Weights of a small transformer language model: 16.8M parameters.
Each number is 128 + 32 x the weight over its row's rms, rounded and kept within 0 to 255. Layers, rows and columns count from 0. Numbers have three digits each. The size before them is the row's rms in percent of the matrix's.

# layer 4 MLP up, 512x256, rms 0.0731, rows 183-237, columns 128-255
100:139146122102103181107182104143139128169134187128168124141158085100163148114097157136163129159128108134145138122103106111176160076119132092134088110115152161090088130156109157158115167114107113143177117083129108087143094129107112144111128103127154152136214071162126099103056175103121109121138124096169108148081138129116164174079128169142082078094166125134126119180113177118091162118071
086:126148151169182089098140146105150131132136145153098141134103109139130089130164139181137142115176120098158140140143167106120084118079052144139028068092093092131122098133124100149169088131101144197129121094144104114158147104148137051184123179139145108171171169113156149114157123101133133137181133078113138097037150134136119095113151124107136126163112153166126125078143150199081124099103
100:101149159130091135111099106129097140079189092195100064158122133106095015107160094135170077127162094087104086134155150148122134149094148135157087123092083099105111147133184089138166139114091073124113129094118133118089078171103166155088107093166096203158191097156131118054101112127127125107172106163129126102170154096109156168073129108090132114158062111127127119113138142138182131115149
108:156108145118063146126141148096085114168152100118061088131138142150134145150139143137157140073190131112064125098100176090112116065190160171114128097095103127100146151162162099149124187166095099116124101188198116141150160108098143168116169092165124189173141126105139100110140159174130099114114058128139093174153105114072107113076106125089129030140183122186076072151147100105118097109120
114:047150166097102114140155095135150155163175130159127149124169138049132090117127119043088165119140118070140161160107105137121040105075198114092068131111173193121116090148136132136092149118158073039173131100167149154100125136111161169126128183122132112086181113110128167148076154126117084103129155129120141106173173162150172156170093125133122164136131091211150116124149149147195134199052
112:188173127133146095094101139161132107104191138126134068135081131106087121107121129108125119079081136117155102103095120136102111127104100116091153115106136136152180128146103075094169189085109102146146124126142196151116110162250139073108152114129123107102149118140111130118098215180065080110116128134137101079105080094117064161154148140206109074139109127120134173118125129146175141165155
097:098161126142122135178156086093125118107093152188161200137163124128120137130141147094137167138122126102129187093151059136170159163131176199115122149191109114144126219157155123148099143146107079114109109089132114189095154110126126145088146113145143093125084104086131060148111127156136084076113048155140157119101118138055106159215109138078133120106104125068162145095098109173145050126147
100:144131124105152081093146111119132142100190071168146099167075098212146090115112130103099096117135167151138079146149124146185146180104191123065133170086132113151162069119116146166134160117062091162127158162146136099054144124094171075120159175153168162075144164100131122134091133115140172117089132055136129114071096141087102103139059067156132140150073159099102142146102125123125108120180
106:109166107128153135105134136142178118135144138143088162091142154122122093090164085137175120092113208081135188158150169114144166127140136155133106137109176145087168150147141137126135150188165115155159101111120132094129081072146194076174122144130126178064161140106174089105101155100094123137114145140148128150137077099060117148161134073168110093126139124083101087121119128082078125148066
093:114168144140081087153114146077098142158131101137069114179113095170133134159154153140109143135059080126149058136155145119195175151142168150097151104132128126125173126142148122147152140187146118093093046149179133195145119183166124157141114149104119142131124112113166094125132098160134097143172158130164152091150086116156109118104166064181129092133091125137127138081100055127082047150091
099:082191120155086156118170057107067112113113123199099189202123111116107142165129135140208156113096135117060067150191141129128143162110149096176184139131099198139162145115139092081146139136110127107133120144101081126100093108084147147139090134181108128066152105152105102160154179153087167144103144186144187135128146136162108119148172165187170071112158090127189129143129099158091124146154
098:114169137116166105146161186129107129170078106112109150092134184093142135085229106162185144140068147184096145099079168195165140149165080125145079166153155147098154074131111083172053151113126166088090105123164127161128083113122101173115136113100127123130089118125162089138158078128115117167061171117131118156143196113096139098083111051078169165161148129171133067146156096145128102158142
105:050153157099164150128137173086109115147141110105072123136162129150131106149136150106112129161072092143104188116109088155136155134179118132154184100109132104132165122147186174126161119087114111132122138078176224183132173146132091143130111060149123169175155144175161104092070057114169124106126122150143102143192106218097164143086131164088121163069110076173147088110126087103088101114093
093:123128172123142096101106142116218157159099090153062118103096173100132103125092099113113085083130102059169099109117173115130117092112095085081111073085152185153146096100123113154124143171175113173144022072157094107175132102159121091117104152126071145117109077144136192146135104151132157097197179137142104114142221194130151136089070125143129156118149166213116155176103126173114121132082
092:139140150059149127166192124121092118111104117146088121168123137119145130139136111129161140149096140153067106113159060174073120190113190155084191091080154103150118131116128147181118196146124062108165157107101148097093076108150197074121098117116137194096153088090166116170162123163129101123081150114079178163136090178111129111148112103109143105134120138174141121103109180073129103104127
098:204184114118080089164104141120087103129185112138117114096142119159126128154134158123180115128104106127138132141149084150157139134074125135073187067131157121109112136145096087179094138160122118144097125124125153148096063128104166128129140161132110120119121130186143108139071097150103102174165097186163131166120133125068103121179154039093151083081087153136128188179127118143101157182172
089:222132134131088111115155057107136112110111142139193140145127124146164116144090094144119133126101126091136165094133103131147067144140147120065098029124095157131135114074078091176091110087211145122140143138165139102151132120079209130163153136074113162115155122154125118115154133134131055136115079125074112156144137103175133065137114091169163112104132112150159147171203163088111168149175
105:172156140158141085153164130150117134124128109202143163199089133138149181118184143155122128117155143133075118098124049149158114103119148118191061161136195079116113163081166123120069103100076145147112077076081166135111161129141149115116100111110155111069170132115118069165140154112150126107148148130082145133153084115136121091157122144119094208120122077127113097099117190107143099176165
096:121141109145130164158121127180086089086067097106139068160130107158107120083101148144146176144144117146116060129080127111118154135180145136154104102136118131200123119173101150208120118166077128106132117102173114128176130141149030206140136137117135116023189136103171143167164133131060155113112111162074146189117128103143130093145154096138195103115145139171153150126129136166145128231131
098:189124124053162154130090120102211107103077157133130144154124128105100140160145136184148167086093133097069075159128136137117166123098130139092086117161127109142119157122069078105161127104080112098125136135141089105142136131163139101108174142136125088165096117127187075172115152085083117194090167149114097159124204128094162080185122124129123079104156155175100081069145149177101142132104
095:147128138129039089169142138129210159095134138139117097127136163189157064177086099094108098100152093079132156149136127161107119140089105138121158156161132151122134092128148149135109140118123128143109157135121111202118131143115140127164161125056094144103127119120086149113154145171130138152144149081161118155177082086117125099167096147114134103124065157139135174162191118128051060096152
098:121132126110134137113100008117147114108143162144119117174126121110142095096094156161147088174074130173125134100123126189180101154143131149173136155131151151148129121126164106131158158151105091181172190128095100153177162162132108143150131135167138144094142104117147117105095111146155090193166135125071096136103165155119119164095120120168144105114100150089148082146131133137181115216137
099:143158110096160175109126106163073147126116123119117140146141146069121184157114171133145064132150106180121155105137156125056098169121147145100109156112101135114173148118148100119136167190122145110140089109133057180124137124116126081144128117065168132084151152173177092182087066107124165136109096184118200159145126052138126117110053116127137175176095153123113132108082084138179109179192
100:160133183177158130101126223183172166149075116121095106121141113077149098143149113159107125105093098114151109097127108170162113155132121155178154158160132137098136114087142169149180087161071118105151118103086118138068176122148094116112116126123069148115121129138169073115177142137099127153128190159104154035109160145157105147139128138137134132175108121092101130161107158141095138090089
108:136154134149151160123142119083089120121118126105079141109139109162114099117078119162097161105159134117090160140165206116154061107072121082155141155085127115098192118157148129136165089181086135145117087114159126192180164128146102150099170097146101122113053174156157156146106174107120146115157182114148094131095149112136165106115135055144157124103095146137147091145115084116106194127116
099:130074147169139133071135098152211088118165164111173089119164120127090139099146115100205147172163144224107086160131130106183125116107112104124142117115131085103112178106123099095091121109127134086192108111156122130102094093091154145171119151141132169124122132193139110122109140176166125087172148105116127117164155106125087140078153082118054122165071170139140143109148143174108165082162
108:111182156108146126140123123143126122148194127102121122138185043097122074130152076142081118159148124120146113129157145096141150153132124054027113130175103133158119126074090076132125122148126117121134100101108122087112128136160133164168129174125152199146158159099146178179089123156163094201096168101113113141117139138144169180087124120160134133108143121097127186168136152052148111088100
132:155152141096107079107097110200069129125074103120144138139135124129136173088170112209103121144165128195074063123101162158172170172106078125116058088112154147102136116108118150171130115144150121102167147149097065152127117129180176139118102123104093095136135123128199091085108159044142160133120092120136129113116168153088086164102084123145079136079120123166096174112059142119131189162183
096:128157115107108137141095078118163143135082173200111119193091130191173134174090105100153068110100165165176121207133146139113119111091139168148102156100160136098164109124173121134132195155145057128105128093118127217152127126144095089178038107118109156116154134157081115125103118108151117145134094066109121074102100160100146089147152177100080143129123104116110167094189088173113127126132
097:132112218123123110067113103170105148112150188131106118102070125154128138113122119089152156136082131147081195182145130135114073123078137115093130109108070125146106066087162129109121138115129137105114159158145170123136156132135115083144221139138167150118106099090135185099144140126152134077139109084134135141139104068171103163126133148064163114152156128107111106137170095141066165068109
097:149175156128148187083181077126160112111112104184178159171096123122100180126140098111079106057169159166174094074116072134200120124159081115116098152105133151104114147150134185155115165090134164168087149114121140102077105096107067156105104115184102141145120079109096125187083094123113149117152095120135140134135115161076091186116113078159110170097145129094142185124137126105142094148106
109:168146139126107127135099080135133163106138132122101129164197078116126138114170032103144051094118179067124142125108084135157152145151152138179115140136141139090120092122168177188130167169119122138205141150161099153155100172067147135155132110110165159189151168127144170132103098158089149069072166163158101197095119134154071127058102183181144142065199172119097097095192140153099105116100
103:133087114065101160140120087154073112157126154120114151117154090141120085187134112122062116081140085166122135126125131097099162141125147175114097119166191110076149139108148114136165166091090118141098175163171168138160111095193169173141149153133135123128081116195086124151171104157098126199109152132171167151103147137113131130152168092133149115107151147174154156096054164141111113138049
098:112136098146132172157072082197149166154112109190110099162182099120166126179125118080074198100190135176162155111116126097109168092110142199122159148127097061155115162109060137150140106149137203108139102131129087110065122202090111121154078122065110127084129182149115157090162175113154100122112128139105114102152149062134111098110107092082132139123154106124124161113115100142118133104160
094:179101111151162156123153092122117116096130103097102152182127211145111109167095199062204076157128093120159163123167102171142122142062141125107092121148150110118082152123169116122081122156118087160195090153119130103061098087160153138084106145139147120164130104102117076104118192137150076130153105110146120150107105086088117188127133145135066117157081061161083118112092081121107180187087
098:096110149089127147199149131107097098140110165086126114161081117099152089212170165186100126086115096072117110135148117210153110121181168107150116075139106127025129076151134116092151098157101079117057145177153082102152201137196087118118169123136094162085127203161119126147123168084177135135100139157161072118173110114095138174141113070114152124203107128117098094165116166152172065116124
099:143073187136137132120060164134153095153122167135166116144148186122093157125182112163198118125101051186132145086094112080123075165128134174117120151153073180100139089129137156075109076119186140102141113141138138121178115118142120175105122131149183118127193116155108105110167115122171162121126157079145167093107119091079088121137096087154076176078136212151105222138140139139146084180156
101:153134113114097087169153110097133125106135084154109076116079118196135130124137138103129104110130131157174140091126127147147085093104119170136100147165079069134165151164112175084075138082094125143150154127115108135100117157090109106133099117138167129084133114154125066110145175107126152133158108144139062096176110087089134180110157125148141166082100098121112094163054110164158108176166
093:052141111159123121105104123151132133075132098108060074191118104184146172165126109113152103117133071134094147165094186193152064127115162205123116151150132099158133094124098004139154115116141124122084103149110165126111134181205095123143089124114197180105108129164108092146095143102159088126096114133091196110136101099115154137100116123153120109194147101151164089147130129124108106141088
097:135081176123120142149137123140157133154169053121075170203138140151136185144141130086113122125124105094115122141146115092108133111121154152149093116197169082126196121125158078122097065070077129109172153151156100154054076168088145138134156090133159164070141134104135162097124194176131111119124113128154087129137084094130092174080164095098107093136133083126029117153128127192147133105061
099:093125162168137125145131142099148131160145141124156107083113134106119145176094146124175138119084074109146155120148194089136172114109101133105108141125172170054224161090177084145117132134115143103147115159087083102141107175115187159178098133111095130143109137125148170084097151118139153135137069109175051174180095117086104062095114179147112091152126111114127123197165086136097125114161
103:093140134114170208145122120181117126073093146163084123143150098168166181111084135090123110116139149146104110128100103100157175129110194144081181101089152152130112102117128087155095228153090116167106131113103056072072129128118114146111082101096142121120166185162148106148132082182130103168153131170103143117123084118153106146109128170165151131179139137121115111121098114077157149121154
120:085119218139164121141131115148090150165150126133101124147195151154105176101109079140076099132105068074099211110097118093068174055134134117169115144159145074149096077129154140151128094137108137117156068123094140097135078179068094159152111145113138168133141107106152119136117118114139130133196092145120117114114131128095162125138081107129153133062104140211130127105134155114116117100181
090:141168098089145116083181156103049154107126112141112134121119092162138120118105132131083134099049130097133109118203082143167155116161088168116179070131192118123146162143121164134132118137156110132182129144133146165094095127114190073152145110107103162151165148161148147131190105194135126110111141164140069137147188066131127182138089099110168122094134094145209148128122159090071140144088
108:175141131176120109188238093140097150172097113170178111175149074072124096115126088112136187153137181154098084145111080043130159121155138084122136154124146182132123119141160101130154117099142123134106129095102148088180157151142119099084158113114047083134130143188187148112123089159172115163115137139058081091099105124112095108190128116082190098155102107159134083165122124113204129127072
105:156135127057114055107143139121111133165133057072093107143185138151091205142105166177117077161113081109077139103114122170134132125136144072143140174117139137137129135207156162144092139146153077116104050155083101124080134116125050179077142185121084175124095146145094143132150109210099142155202146130132093084161122084104148101100144154160141049123187124120099107096156111108121168146125
106:146134112121133100143137042154098207096137122160183149125122147080127165132164095130140150118135123102105134107087087087147135116135129118194172157097154086130136166083132135136106102149110141147130157132178066155079072118102133109145132120187186158185169110215101108158154127162140132124145148140193078220081105158178144147098060163129065116132167133153144116175166101122116140087132
094:134127081145099116180131145153173169112162138184138157131088133117111149133180104154120124154137105079171151054147136118153106095061141169202162094092146148127151116157125176147128114114168043122105154065114074103066104104118192110126090133157067154161138154082113116157105115121103151107146122129087175120145075134137128119113151076108084168151105102112180158124104141130111127158120
101:136104200107153105113143115153141095130113148083181167125185053061092127139094186083078137106132177147082142072164085111100106069151170118087079155101134166095085172139125131129149141116126121078134127105050094176142136106105162158123125130124130076178159150096115093170147140137136090083162170166133169114124145106133183123102105158144135119221135093124133129135120157129166095130151
095:157154113124141130097131114180158105140127182160130109134142107151114101147095157092070161074131090100088098132182162081136128142123147141135133075194104096114186096118098124136151071170119142154164079161085139098156137097150111130136130115136128138095172134124098143102092086164204084127087172053178159062123123161110126144112149028121087089150111094114201102135128098185187104154160
098:170162089145124076169117096209114084223088092115075127100118152145157169092139142129089134164082153125085072119130112111136146092140117073084146061152098066104157096129069153178111130139156084099171195170148140089181101158142145148139077102097101139112091090133159139126123161111109099101150168069127154148134139096134142098100088116156169146077121119164150150097130148095139078113139
109:099156131106134149132149141173121147152112162079154142156119115175088119176144068126046174173129079096131159134158162145103102146094130134131157086129130163144087120105114119101113135149144110111159132135062116161105120136193155131114152072088159134088121073129069168168183125116074123156215096176163124145147123125187141077192147079101131137125079074110131126173147128134101125089137
088:106141126139186158133099081163161164158082163175098163112110158102090144107144164129096099082102173108066145091187108128158120121180104184121098088077101140110097183116159119136095096147117075103149158113090117137133150063174152073082129143113102129184087119174223127150160161098144134107151131105153095144074136104073119111118159129163166144108160101156081135157150119115066107139114
101:163109153127126148066081125107115135155183119166097117096142149168095095155155118110140102155129096119149106116127108175006119123170123160086094153178143127107166095153111127212070114164143090117170063158153076082126184125098145136105099122156170092130138143061150145075122149123125096118132123058082126160136162072155136125112137080106119169124121135139116153139175096162099113164121
095:156146147107166102132144128114144100162148066152193149143131120061105180095074099179164085105109149041144128100104145146151117112084067082154096200145141144164139156151117138145142127163117084131129131101104158084189142130127114148137124126110121152118062089151182104195116115069170150161087183074083121137123166178115134152140079111132144086095107086104101125158170136149157135084161
# layer 4 MLP down (transposed), 512x256, rms 0.0488, rows 183-236, columns 128-255
097:140090083173106173119143123064140075117189144161065149136128171153121107152144160187188165140054173157083174101109141110120156121136094195144107097137148142175144113093143129161166195125137137144147161174125032131110194135157157104166098117150097106090126127133170106147161100156132162135140167125163163159130123113083099083131174129139070186126117096161097117118137139092143096174099
094:071088131150083128120150117172173207113109102121127174180167127105127181165138150120115122195167143176095171125078131112116112150146129122099175184106149134133065077061126110090102167146096174101117110141106139158112104135152085109089061191116154095163149125086105112064089148144131091090072122216125120126074174164101133177095066074132131130136128152103090118078141146120148070152181
097:129100136092157064145122165126168140121135153124114173169138167138159146095141148140139121136181202138090145137075109111160133144143070161103131065148110092120181168110062102122036113143170114162107083123191142155139110149145065118154087094122117095112165111101154157098188130144111160094142128108090164092108110152113168098169099152110099132167145141087106123103139117106100097146178
100:115147059147116022140147114078079108131118118152177148110072154188126089202154079122071122143187131133143128107111071106128154150057145134125089105128152091131156119041084106136078152179116131077148145156130170120141113100150139082119127140126207044136178120137081113120096110140120097083108147157126082137133148127079136069140145154084114056113162147074156132133114087176111120105141
110:103115131104089142117133111101143142108119117172118147101122081136099148142119159128185124170130144147105103155168182132124117127155164111121095152107105125148076124062069169120113116125108182095146148049154197145158101115065134087090087145045125067100188202113116142146072145110053172113144090103118138122104129125155161113120178099100157171174113109131106161158159119141104140160096
104:157137093096148038110125171148103129155163093165104137088178118156122135143090116154094100124130194132154152112106139119114094124070172184101207087148083117140116115110094116114162075153142100092109121125097096139077153104129130215094147234128178128093155104165170098153111123133112036133167070158095176148106100163106105105158097071164111121062119129102109114131073150148115101135184
097:144078195149079130151179117140136088139095152113070121221117113119084123123050108164151128145113198109095109160143151104154129133157143128050152174127097090184145202134154113136112108077113068138118144083148121188125143109107098126136155145116122120097152189148144163151051081120128109140123083136181083112111158167114193182130143117091154077151162111128158160059066103114085131114125
099:139092119170112115111081136167110083153116083082141133195193160107106224170073205117164105160160081106097134113119104159052115138108097114170110150170094180105088143112161132107114119117163159071122106100173117117141106129108091117135141141160068130072070090182129113205154147102094107133144164114101110102115168118124150115111161168066091137130097105154147163103119192193130050140167
115:149154219044139190120121135137179109146137121102144147172143117154166138077113126104165190126126155138146119133129155135111118140150117109142150157082168165103089115129101191062120136092111174161176138085113106082112139088149158094156089178122177096084134107152068126180108116114144154093109134165106112132105130134069136150095134112154140102091113119131090065135106128199153129114067
095:126128159166126116076147147166116109075150038111137107103131113122113080134081127074167097098148077104177129139159094094118146133117140090110181088116168159074096127079093138155122092147164089157115132189172149102165131076112113133170087144178157183121142113109129120128168092148091140081165209107133127138183086140136123178070128135164140110069153129105100183101102159158146114099130
098:122154188085134094170157112112092147157132192112172167153149093187082108137168094103204107136173067101141121093143087112118142165097095161173065124126142183171132121152101166133168108070098153120158115110145125117151145144113130137094196156115088146139104150130116067112130119173100158092146093164098154133130062123137096104149104177110164067150123151148175084129083150161125081118163
101:130152149101125117097098134127066108132137153130175154177077088111110181109102163107158102102135167088156134150169124119134114139098122095124148174138107074124137086137145218172138120156108145177124069073149164112138109152114139068149194152158168108096088086075089128116126148130150156101084173114089118125060140174196134137179155178206105182148059121093085135177163109167142142121190
108:154124139065081083105122093159090063050073103156188102111108150146106122174130153177121111140144137142099100066109135138182105130094126102101069155110181077126187108126151168134092143096130147060054148139150154160117128106124112130107083157123157127110114134150151121151167132099052132139127133118142160219178128116160152118083117132132103165142103186140106134114130131195221191096146
097:110118069098119146157035090108102147147163132131138139186118104108096151148150134142108118107105131187098092087081097121110139120147150199169129152147143081168094161140149207099102137102052095058121127090136170144132127138080117114139131109143153111115079195131085169109132168171095143043126125160128116142154137070130159117094122146058097152133152125093162073113119165090142157051099
097:138157207142147085071131183144182162114119134112086124059154127151083113140120133136085063132159147111154108129113125082158142046128120111155055103132105128089139110126102107118118071168154171152104138173153127125107134122096100160162188153129118062171113130157124101107119070078117174134163079170080043102159129110135094145103172174084110158067130108142121172153149103129214206153118
095:152113134116126133154136085116206127086163157100136152134112142087127159116116107073114157145139106107089161091120147101083152127160083092164092133136121122174150153140158174096182159058138189096175133167083145076125172132134116155160100179132098087168097167132168119105179117096147107078085136076183136078127163096166130141107115182138126157168085124130111067117105190125152128125062
093:102145138096158140182079122184116169118109119147148149060136158148106126094153119150152138115128137119088119185100128105066159059132082120135151161100157121115136088186180131098215183171134114178099098134132181138175134103153112096114103095119131154126124184145097180187141149145080148109123145148161147127101127158106133214101111170153209145154094127148112150151119107154081141104118
108:087152155143095134096105143127080176126089165139077111157115157124078147150131101111142124096077132086167134144076077126105078126124193118125167147129105150050133071128100140097174148111148189166147078140108098076145122103128154138182125094140076181155133110119171173104056117113154177130148121121085130155097106088108115070169167096143126159104106149163141117067123088140168093146129
092:141127136132092136083123159148154131159181127082110185117128101088133142184091114137101075116119140135113131169195116143108127159109141161141147123111099168089091099087172119081123157129161180170174158150085160064102095135117143112132126183165143107191092129160120117141072125077171096110146146105122104066139146107099163181185072218122118109099115168080134135058115123110119161120112
094:151116096168105100140146125096096084175118145127141120129136114101061099123112120129068132143100123140187105124085159098191077139127086104142119152131118165151152145147199132146054091112139153157156099147134102119123157114184124103128136125178080164127149132128095075104156115107145134145170095099121129127178135169143159130147100162098086128121104113176172073055165095095134162083111
101:125125188163097171178169115114168098152108155154159121118153133113093153130113145122154136130152151087105129151111146099100131082142125095124126105108143113122145129185128088158093071156113162132088149133169172065074137125119105064195153134136113083105154160163048153161118109127169201125145137103113102175141131103158139155116146135206151189061067130152157115078096141095182136148070
103:154129110164120150154170119092164114079157125076147164125164144193092108109164123156106179153141070120103163098176147127196146183197117143097134132132178158163156134140155121085107170085157083109113061092114111172128173109176123102130148099092112110089162151111126136148159096180111126117162074155168116129127142087128102089179139106113105092079136153192133082169103122093162130116133
090:142117097141110114187133176152095149134068131076146073081125095158120092151137105109098161121086150131183105136094077124148140125137117103114132113148153113113146161150064124162113132116150146145110128132126091133157120151124165153127160125133132120159073071188076103064105091167101147134177134151111083178130115244114174071116170146070112133179132068111179179163117154110129157086050
094:106123097134074094155169148130179192146114160120155122149116150082131151094095156060072170124174159114136125115113132138135137079142118092130119169145151119060162119112170102152195109118141115127168116104167140103095112117154120129174085091123187148144117136128103118138078135140063087090089134078097077148144120103160096130121083108082085100135141073160168053106070079137089096094100
105:139096132132166075148091101071120180136077178180091138154125129194139086090147101130149255095149190135139070135139149079111182108115175185167138170083101159124183151091169179187085144128135122156156106110178074127120180178146147144140194156064096099168115103138136118067111142118107155135114114114061143109084172142161126111156129097155159115140075103080130085072111129126144160093115
097:134118142092169106101150072109107163123105157078122110114084139139170071094162172123147121110153132126125157130126115140123145140119126124137127149102141077104089142124056135132171147145167140164114081051127121131109147134065103177160151090107160081188187177145119083133195167116115093084153179108092123111102158151124135112084105168056134116122211096128157145145132128175132088138134
099:109091111163083156119207093090121091139089103087129060156113162106134171154104173136107117124163093124096115180140190128092101121118120091153088140124138111163168143138096158067126074139092105095147210096140137100183080116148070086173148117096163137162113164207130116085138171105087128078141115137142144111108119108103137066105083135085150132121074142104098164125132087189111125136162
118:108090168117165195109095169128167121078127176102171068128130120107153095097142093123148131130102103137171065093019136139143096127134183140138141126086119152090116141149104126166183127063120111112085125139100081072169162131115091125099098061136118192145108134178155160219132108147111149144163155176096109097140110133125100133112174132153110136111146142146144182072111092086155116116111
093:128141162128112146142196175138185116160190147139116128091143143139112168103132126135070102082094095138136176149104130115111081064128082128123135132146077182168120118180124137193148144108181098119092110090131171115151142114113131156139194137130090147181097142127083129153085129151117132159151115085099133145095154125089114106114112134151167130122086116117177131152139121159127139099096
104:107099154106130133140158108161111129138119086123166128138114175128068097142121107115118119152102130090200106150182101135127130132134099128130134149156115095111083163097106130146129148137133058151104121098120176121100092110090152093121145064135108178126112202096169137160147118129099124168113138159092137146161180165118191063078145105155150120212098133053134129132094170151176086148163
094:109089137107134115100149202090111097148144166037122103137080124157121069106216128127147160126070111123142154141127132144119134114168103074172147151147138202140156137135038109104152126123152078133133118187129112168199148102162154177134095161086114177128123120101131101176117145126170142138145184113164068077097091170126077124139137129097095100137153189099101132106111091151069154159118
107:126088121095110214137162086140103084115085166155172162156156184095160106127090109115113176081081137141144135069160151151138171157206132106151097140144109170166141124154077157142129138146124108153105174122142039145143164103118141156098136090193159095113156114103123158120151157084122172087118140142085083139174135115152138161103112129142140100123144091101156045115120117150190128147172
104:122177149128052105069116163154121058117188141087072131171143084131133165120146085070189150180125126109082110160088133140165113153103122131126133097159142139110163126094131133148128082185165174081157115138176144115099126124089062200113122177193112100106160142060142116073105161127067154100136148167118095123153112125066116177086070143129084117101147135126149163138156136144143140179159
104:143130127180139151147160135123133168130101129145146159112148101118092166121136162097127136131124092089148184129105159126150115143147128113071121184098191144165119144119080166122180120162083084194124127165059178124170082088090080099113148154128082149170134098127109178125181149128159177179164148135147185137172150103049110156125173140135087170090080174134102122136169128143133045165079
095:078152116125107088110105132147084120114138144102149202107120100120084163142135098149130159116082183082123075191062131122077105174193167146178154134095112118126118109046091111146091186113175151129107117159139160154202134174097169146149148146110168109103119191125176170103121098148130174138102151174120107171139144142167159115065155131155169097134159154042199120137108136167152092121071
099:075132069172059112069092114125070144135124040102087151132161137134151097086134111182088132157079132102183124106087130146092113117117134112118164140085162109134080211135137142154114184200137181140134070169112096155053093107125129113152124114168165122192145075048094107126122085156113117120104134123084160140114182184121132160097134124099113168108179115127090163093124116077122144144165
096:148140137121119103126178137161145075126149141107079107074088138169087120098145144152124080149062084110111093141128108149150147194220080176184125167135087105187076161165118125165156169138160107118217130136145177166146172108124065161142180138143155000139130187129104098090101149092149132095095089122167113181129149147145113069118111123109145136152129081077129164159114124142183111131095
099:113099105147144106137130122171120093140101212059094122050107130104126112121161117201134139088163133129180194159128149141165159154077105162051127155094178098067144116070117160165151057135181105101083144168178110141179135115097146136149078087112121136191111137101136127113057124095145109161168168185123122093106109169107144130121091152101086087131104147120123147171119122136153135110156
097:161104149043094141160142199064117155101156110102155106150144117136164116173115115106112110130168110104143149156111127081099106087095117170136159141099159173159137116159181136038135077216112180104183113169132079140179123078121112146090155115108121069161165121127087181067133095154112101097130135121151118116148189168063116107108112142132165078124158151117064154089173139080112109125166
099:122033101172119093130080129105035119173121113102129127113118152170089166148162154132178134141113201100147106147043111104080068125157136093155179109118112088122058146109151065103092135129166138080132109147219142177142130118141087090122138125135128138119072189139123134100129148085160183071091164137135142118135115096121104170091111128158157116181084197129208107113144078183163162211130
097:142112081155108118129163118186119131121103156134105106184107169151120114175131109091092121135155179142113162156092090156072113116102176100157186062112091091157105102182119198107167176132139152142139138142128108114105126051077082102123132107168148078073159149163068093176117128127117114128104220140091205113057156079165123111157092149189141143160145174143166086115152094181162166119119
102:158079132139107097150149135108149160124144113098115113141137127061177116167155132107074154087081127090110101163181175112080088092138081121148083105111106124148154119148136122107157160152087147143123069083140142101133107134129120107049077111157155108140163078108145072134148079119167132100077118167090155154176123081145147175079169132102133146086203137208176194144150089124099114123101
114:155176146082138155094106133115138132113147122145118103070150143098156119112123118159131066120138113158150115119120124108135138146170091121102168104099112116134167145119067141103110125139103089124119173145160039176135093190094092163097116160148062121117164143120173196175088098125108139193069112151112185094159133158207147166129098097161085161100164054132193111097143155122124162083184
091:113140113170112077103117148084103085105163060092137167079151144165088144130080099115116180103162130162120151106088168127160161191097118110144145194145106107077096161116111146169141097154108091136092128096079171105124184086139076171120145125126122134132133173119157152126077117137149119103118150148102153085176124149117098089102112138105109147101153179098162105162150143162081145137122
103:178113176187134145142153140101170140091160089149105102140112081136128070141152125083146130131065085128176068117116094104117108128142132110092125141146197124136172125059134172126212105113067160128140129124168161172115113159180111116162140135087082092135102138134111131122122146152089124123162130145125118057166079172114106135202139196131195126101082083138093128148167140142123105112105
104:186151171126164134117152129144109204157095079151171100122208118137158130037132173133085153158139150128133105116158162122176096142095180101102145133125124119192182138149055094115116105135089183151126121101119091159138101163134103057065140168127056059127091144148133147138115120093119133162127140131130158124114098166146085107144118120137129130140178028105133087162143163072166074155152
107:135110133127124140117143150099139120119104157124151165058172108059146047110164115150168137165056134079119109128184139073134130141123132101122105166137123137183120143099169093149164051094172151104111079109133127088090147084115053147129095150117117128132147062104171120149091125147108158115156186165142111086139107158106141130144138067166068175096133146096155156173168069173134096173103
092:098097088150103180118165118184126124119123143196107104144110113126121148108163114180115110060107117188104135184066085147125094154154193173144162130128124145090061167108146108109084101180094125163170178177107106098156129051154140165151162081166124149122108125134117108204109152062166137123109135074115118184125107094102116145147152153082221095131129113209111144116136195102182103141103
104:084145178146159144091137075106139116139082134162097169201130080102055140137099177126083105098107140119090187122143105147127191148054163118101103178123096162147141106152150068179073122099122136136179124086094130170132128105172136107144105073153147111081150108085129121139099192130122135109154146158134149062185107066094109175146117153152151164117128071142133189050152117053130122156096
094:139122105127172120133073119106109103120188098144132135094132157131148154107141139123119144135134146138138142135101123124089059137113101145087152180079172066157109140095160161169060112062130122147107128102134170147149080154140123178136153132163136077133083101161106152133162140171132137165066120148126132146089182133165197136153103103103142177063090152131092128087096137080078115043177
102:114060178112070149116171133143144098105138130066136145153091099151124125123155107152077151127151151145069129137126091085099115077146131156130116145125141101119100154100123157163110116125141167147117115098147128211117133133138144104075154140115138140101173082173089010137141129110152145125120132150120132128149083129114092144179187112108133082097101141145185082176101063075169097109100
104:120128119178065163116112142160141180074090143218071068125148163112114180148128102087137117106142108135130087101131111101084088157155168134123062135144179066126167100116108147139137158102089130183067140100185161184151172117103087129153141117146095143121161227109190099087152112159159139145106128150100110131170137170110131085135074117126143084084151113161119120143185139153156173159168
090:070092157135130169129129102139158143114135171134096168148096140119111211140133122131128144141076152202119108136146161078137121130171157120137117123177182114144120120119177118077156122163058173121142092139120131221128098091101107142146108158179146088078172092177133109124114137163152123140126110078092148141152083127067116109127164103177177153115136181158109046172195088176092134113131
100:114109118114177134132185134138099121154128135125136109133135130133154075079071091176079146130186125077124124123177148164133186145107108141112101123088121080085118126104139131111154123093113104150089116137177179126121133102158125085100176109134076134124156206152148144163126128150135120125099138149146128114138149145130154108115102123178160049130109113160122128137026227047146136100099